{"norm": "rmsnorm", "final_lr_fraction": 0.0, "max_steps": 4720}
Each number is 128 + 24 x the weight over its row's rms, rounded and kept within 0 to 255. Layers, rows and columns count from 0. Numbers have three digits each. The size before them is the row's rms in percent of the matrix's.

# layer 4 MLP gate, 384x192, rms 0.12, rows 338-349, columns 0-191
097:133124101130143146113145101144128095114125126099120109125117124101112125139130113172142095154123100127133137160114147116150168128129134171108181125134144142167145120146124134088122102111115099162086110163087149085146121130140154195140156110122111122132110125090110117129129117148101129093110149112137114147129164174114128115132123126138133107133106116110114101118158119128109141079132141151131117110129160157123108165109086116117111065116142084113075151152178141115128123109100101123138154147167138139118144099086126140121159191163125164136126175143148131109151153160101192058
105:130134109152142081097147117137137164117123101137136142149114148150108113116137137140108126133103119132131123103099122092154140126158089131142150093158130104146114128122093179111187095138111118145169131136114135168166118075133077178123173095099144112100097088172135129112127121096108107173139142161110101078117136084131163123155171080142111128139140125123110179139159110141132153106119140141118166109118134162118131145118106153097127123115126111120134089128111146127127123168113135094132112136123138097137084100069111186128135165109109134124129116196147172148121127131129124112
099:078148110118121138135122121157114097116112158108076168118101139149153142121147173093123105115134168144118135146141126136109102119136126076110081146155109122138138120119105129107156105122106142155155123095174098158106107125140127121136102102127156128198170163112117121124132136106152145116121112141149125173110121121162138152137083144162181108097120085113140117115163169182122131098124112114149120163132127144132170149136126109132113100081175162110160119118128133138121087110106109151107158078126122120122121122156147107194119099157121104094099083137091128134112105115152123124
108:063126073116101156109160143104154157150119122181077106133140111151092144104146144116139137132156149153133095138131102165115110130125118148125161089117141144127157131112118139114149179110120137159102078136109121106108127099128122137148125114138153090149100101133128149132111112076105136149097102117134138144160126125134106151127132158139139135126122122141147100155112103157178117147121080151144162180121141130122129156134135160139149150136169104122094113168080099048165131192127114108169137145153093148100110128118144142105154153139167111138121103154136118131102145144113158125
101:115123174154104145095110145152172108139144134139142069140120119111113129126149181143116096136120124122149133168128156104131157166089087134166142100131139141115086150105133126135156091138160116133136131150084126131151115097163145111096176155116111099103141111125137138123112132097150136134105132120142165152113112109103112160150090074109166159102095159108165086140098099131121158101111106065148150158083144170116137155128128095137138088130129131108127101124093140129091113121127092124127088120154101125121121097102140145118098092107112174141140174138098099127123152127150121162
098:123132133095135137121093128167106094167140107151098126152097124117124139085112155148143092140096130096112109161130110101100110133169098118088163102105145140148101158120108091148144120127129113124110109150101112145150142135108111122161128090140148144137140121129135084122129171096145131120110122124103148102116136127121153151190145084133118138073118158125102155095131129143124089150127158106114138124122141146091149125140109139094113109118099151155127062118162151144138116082072115127177091182132118126120103131121169135112166096177138153105114189148143148093159158102111132123
099:138139119195125127063103181104128113117169129098151118124158174123090114103089174101138122155162132122124135130168144116145120180130158121126131123156097140128159133122135101098103136164112106139144106127126149119101106122145139138126109131126082126127125121108112141146122125132111157138159124124086131143133121147123101119188108132149103113092157123104108140153137151121119114174150085139156140118130104155104148125167173145152118068104179154122117102145125134072145147100101103130079117108108103106147121119111135154104094147157155122110170072113121079119130114144159136129
105:101146076089134148136092095124142128148133119151093121148166149157146115116145124122125103117129135086113095119183114113087144169075128134129089152158124090144080104094104101069108118127128133113122125134130153139136167119138091137157169120142136096080110128111081138161118075152153132122122133157150085112123072120129145121145110146154128103137150138165104154119082121108116117116114146151172114127108091128120090142118114105100128132115125124089157103133102137165179154114164093111102099134093156131126137120115065141107137119142118098109111129126145126097155132110137141153
097:127116140179110154117151154161146115182113114157143145093175137136137132140122137160145150100153099147122096111127128148093135134086130157132108092157118135162185148088121117144152113100168153161143114136109122122117171093148144099133106092137132134099085112126086128177108105127164119109145114143089123142139078116118085134140112084143141136162116163153156119091168104146138187134170127143162156130123109123119098110142109181147104109116136126138121141140116098165164174138127123110101143114139123137136144105159119120167150154152098112114084110186120132138134116155130130127
102:145199183128149098113098141142119139116146121109137122160159083135167120110093148118110069120127101064126091129150147142108152168179122109128119118103131109149072153150156084121102105147161108112115119119154135133164132119155087133147135134108154134179098130129147112172104153121118110157125149132108104151102093130124181118131114122095119116151152126079095128128131120119130105110105135136161109192143149142152148123108145141118107130131161114148170136126097089117085125120136122152118102122149135150154157104123124171119080128117123130135126136155128072152127144110122105149
097:098111115114165119162094110139136149130144126127114093106147148135112101149162100154182166141145170076158129107105144125115135109125113112122118099162126154148132119106075119098136113117139100094074139146154151133133152146150136138147143141108137097130130110133060148121095138121094162110116145136083129122130109160158165084094095139120175083091140143135123074100117126150119132142168142098122095205127117108110112140138144102123159130135127133137145140110128146149112097118116126087141162114124125107161114146119134136097098120137153124096104074110118150134118107113101119196
101:122129124126124158092145131167140082129161140104142147126170123142126084147170130094128107098163132140129158187161078195136144141113123113134132105100149119128174090103103126089133134170168115139115129200091110127123165128127169128150087129144105108100122123155101136105125097108099156129112111144104118155112121145134147144137150111095113142086156112091108121121156182119125145148139155095113129111129149165173133138119123117126176097112123125101113100128121138113147165152158136099133164142188130133106098133119130121115082141162091117158130165143125132120118150114137131153
# layer 4 MLP up, 384x192, rms 0.12, rows 338-348, columns 0-191
097:154128122109147159126148126105107091143115106100076186083104099130139154138163115125118151136122141125106158151160096124108117156106096075120132138082104110117141080137125133148149117131131120129133111116149160121130135084126107137133101115101141151155155115111098169112119133104109144157153098126103165112135141134158115135127098145098150096132095114146103106102128104138158132097150132104130120128151147122142062131112119147056136109140142125085166111145121119127166166118097114172138108063122140106137096115115132104159103151087138069128163103147141106073133112124168129138
100:126099113127142143132139164120136177132121147120118100122122136125125147107186168140115134127109159133128120078144148126105159085147107118123155133133122154173129123148156142072083099107142130086127096100148119106128141121160131123148145108095170071120108100139113167087124096150113139190155117085098133142113098094146088107150142095119128080161141157127133180105137104125167148123150138136107133143144122101114101108116100118097095131100113105123123101159114138109089131106067151122104108073115127112151098131109118160145153141127110176108128117102130089136109133133142086123
098:138129113125117094174087119109125138134134115126161099147135106133102132111159113150120166103125139105122143129126124123130119142153152088124167146114146182117142172116166067072100147073117116068108133130114106165088129098179169096104156135149135088093114122182125151129110146168103126147099147159089049118109096158108118107141161117115124144123128126153143125120148093110096121130119136131107113130136092102101130133148123163101131153145112099131119153119138150158132128118125128084158141112141121111103154156146123146140144121127173149134113097135158119174127129173121097148
105:164143184134100134156143098118146100130147140136144132122123146145146147152135093159079114107107130106128136175111148105144102133110156157101133103106131132150128117132147125093108089129120119123127120157138121087123138149124160132158161128129123164143119141147100078160160124159191115184137173138102149133140147117130160123145101122128127105117150103100090109098131097087136140114149174109174109120097143186135142132143097134109120105116094116130140092120153090173156144110158172092122116108177138131135101139132131115125137146155094119184150141143141109164134090065106108138
099:117087137117123132132109111113086158144070111134123140143133112139136130117112124154179136153115129109140112159126088101113168153135155121087133132177115120099098148101088148175117124100158139165104128154116165138134147146124127116149139123153126160151128104156153129175155130128096096118091172100089121150095079104091123144156108113157128128172139116148155148176089089138150113129113117130135107130131153095119131149133108100114122156085081125154133110138160133050175114127095131137180091149099115106165123116123133120076117098129123128150156144099134114141128134130125130105
101:137151113095117103144166111102129175159124102150122096151141154137089132129111126133107171148134140120171142154133127083133129124110091122178102147127128149143116107172121118101076144139102144120146121129120080097131117152173153088146153168157105122125117143122116169146158139153163147141105155114113138103125118108114075141131167123139150129171135148109152160151134158156126125150149108140186104115120113141128185112106148110138126106164122111164178128097107172103115096151086137135123083119162134109124127181098126153093125142134117135123109081108151096121130145184128125137
097:135142152143146131128138158121114161132095073093147113139158136150131117124142128108158105142135109150133142104132152148139157101149134116123110125107125128156093122099150154121130154153151114161145088135129150095149123150101097131156161118103120118100155113156102099162152153152134147133100143106166095109122078107111122110142123092119080109139143081131144140141125146095152148171184095107148107130151112107128157147122137114153134146101129057135163125170142159126074174156092123096114156140121070154132103087110146192147098135118118127147130086139108147088091136142139148131
105:159136141193157133135187129161110091142106123138155110108166131109135086135106100110107174120137105122167104116118118165165084148129147101138150135171116146097186175116088115165108115125127114122085142133173127050141166157124132157127103134143104152130146138123116128128120106133170114103102113142118148143167144111113140081099138124125115144126100064118126075136157143128139140141151123131136082156161111112138156122120134106116109147099149129146096123142109097150139111100101144140112125149136145106120089179105130136140125084119133172145094126130149125123114101145116117113
093:132168143116111141097110129095121101142174147154125090135160158095117138133166115156105145151133137139161177147128122155145095114150138125113151108115115128097143158123144144165131134076083113139083094133105114107088104123129134138120150174103132126143119075126143104100123139157135128128144125101147168128167137139138174130120168123100114159119107103124148123137116161114163133139122150153123106144103101152157131109117132122123162098122103158127124113070101125109158147137088098112123143147145108099127110188081119177130136114139125059149151116171171080109101112152174131132
108:142120079101133133084140130148099145158142125122149160115144118101126137093067070146137117121117149112110153097121125115127135109101173159144167136115125136139123138147162151140134105137122126142127068171118178151105157123134141144173103152175160125069135130106059113149106150106136153103112132147135081115120125098101087120139123142134108133119152142123147138157137128151108131155138170187120132117095096156135126163141077136111159116139140114109145109103103105164092124160117107105147120122104122115089131140093175127109136105114171102101138129141114155083138122150154154121
098:088137177116115084147120107104102130115131133130149152094124130123137166134115169139130121158115150125153133123115127138126140135134082114135104132115096126161099134083132137157155143136152135166136117129147076118118190147102135152137114115056175136137139101169083132132144130098086116120112140132136149145116183147158148115139144112079109131101095151117099101117099105139117108114116142166143110169135138106133110149123153176161115159189123131095128106104138154128137144114129114142159136132103121097108149136132189116089122075140101147144122133129105161098133140189099109095
# layer 4 MLP down (transposed), 384x192, rms 0.08, rows 338-348, columns 0-191
100:154115102111090090135134110107116117096135113162138080124154138137059118126110158122134123167115152120165160129130100104142122148119109102110148114099182125114135140102166125089143117134185114120109151100107081088139171138105096139139159115138104144158124124141118120134139154113097113097109092130121134120130160107109087100142154076128134155084121076084125110121096083128134109107093090121174174128170129138107137100109128133136157157108086122138114149106156130130166132119108110127093126124138087149098094109114138154096095088158133135105083136118101133133124150136135117144
099:137142139107112103166137115143128154119121117130168132128064117052186110117143129124122101142136126139173133117137111138072165120148136101102135107100118158185145131077091140093146159115123127145151158120116155111092115130146080109181127148107153156137151104114083137082084159147120174162140121108113071138125141138081093119130141096080147128121159142136136138109107129140138155134137111139070114077150083084127123147136132138149129103126111106129124141091151148095132147135127126148126124144109120104099139146145105129144133153119105154091156134129132113120105099121132140145
096:127109117097131104127125094139145101098157081111124137124141152210184085159095096151145102146153125131145111145157146143094126114119136126115139148125097156122147102083110146137112105115128129156149114144098137157150124092103106107133112154114118158112153135104103117113128130126120155089134119105150129148114135167138121094160096122176102161158154125123108155117159121174111114107144144132134083111142182160134169151134101165130109083125143153099138113168153139156137106153088175180153169137179120179121106085108102115108123112132126113140121144137132127097141109117146127111
105:103107162122109111107129155152139105131164137111118131115120119121129124102148143140111124144108134096145119136116147148086127175131103117100141136125147120125151133151163117105141070091094174157163124133111103050126132135179155141111160118100123125135134162105095135121129140135137158084129139119130176139104112130151131173102162134166107117141154137080134118092099155126149103150099110098120146129176113140107113162113101132110126145146167128122181139090107117138136162147130116137107128099139118166135058144103109109138138166109095153182141115161119140111128202090142134131
103:124134161161177119075117154113099125157100127141131132127112134069147176130158077153115137155134167125143165090136122103108141103140187143152083086136139139122167119140116123139125140130118125133148142097115114103122151089120091138113150113134124172166120120076096128163110139174128091110118085128140124121121165093146088149136111138109132135140130099068110148110170158114124155113134124159105164136172137122157141138098128152165132148152137155118120131106153132134096107131117125138110163154172119162155117118117146130134111152128115139127117130149161139121112170097145195086
104:119123128103147107114143165152124146064138138130116104119170145186087115142135120112090140145115115173124131167127126145124123120120099133151147121127146136094150121155181088046130104150123111096111146100133158139130128083119159098138109103133106111134124117106081113111116117134134115145131118095110166124089143125120132097081164176133122181136137103123121160119074164155121134132151104130105111107104120106152134155144164131045120151128117122120152084145109127133146130147110100109145152152097157122095134114092114111119130139155131106102114113103102093124150127096096162103
102:114150161132139085164073159144107101142116148116183119147130143126136102148115121125115096145096136091108143112109140143120135114170153121125063149159120120132143095134109157116069147143140033145117129130136126114117152129163110109173132132105160126138135143115127175117150113123143106142142116143137115104135141110136093111116152136105107175143121097126104113129176115153121087119096084113135139155140114186126143143138160163100122100114130147126154156088138122148164130129138142124069150110133136112126164179131133129145140136122092100156153134097140121106160060133110138124
099:138152143146114152105103113141143129112101109178167128131126116217102124170117139120151110145110135105125135109112110128124126087145160122126143119124155120105104168117195154136098136143143118151105134092106111098139184132128133151119128102130084132115106115150149156105108129115148136173116111151111173156152066147085174142103132114147103113142094147141138150121141070126131161141128150121107144113141117096107137108119153133122128156158188184124138119123073097165111119137136132119073136134159140158113145181118130129127118153134135116153108094152102144145147136141107141164
097:169147111178095090165101105110133137167117159161145111114130089186099098099144129130118146115103149173138126081134123091130140158160109085149102154123098107130141145084150138122171129122113155137101124132130128148119123085147110135100127130154181113076117086134091128115121123129155128120088169103102151104110109089183122134133097117146136128103104147099148074121105132128131111107152133132132172086154106145136149144128144109153121109177123115140145106164112152094123172108129132154134144107140112124168117104138102140175116133138153099122120121162122111119113097099166136154
105:135132153107065129111139121156091133118134130086096110178124148200150111129157138169129101150149115143141121076158167115096116110138112103145140104104144100139125105132138129114119119104094145089155139146161165141115152130130150144154143146144129128173065141151130093077136146155109160165105133127125164153126137101193174113122147103103154135155131120134114141119127106151153141122118160112139171154183144114113139157158148107099102097081150163095135152154138156135130127123117115114106129128143077111134121115154126139117154141130152134148145162106160111133093117137127076123
099:113095099125177153179133133119134146112140149112131130084105143072094154184164131109105130155115107111105131083151074159075113112156126086103161160119100162128124136175130126138109132098133111126101110170106113142135135137126150135153086151119137125133073140132134128133124125142113184112137179093147140136137130120147199141145115134143115093118167119127110141134184114161150106111111132118134137083169117137123120074146133150124124140164131148101171114118124147127130130150143132138118098098130118157089123086148084125163110159122143103140131112121133101112114170137141142128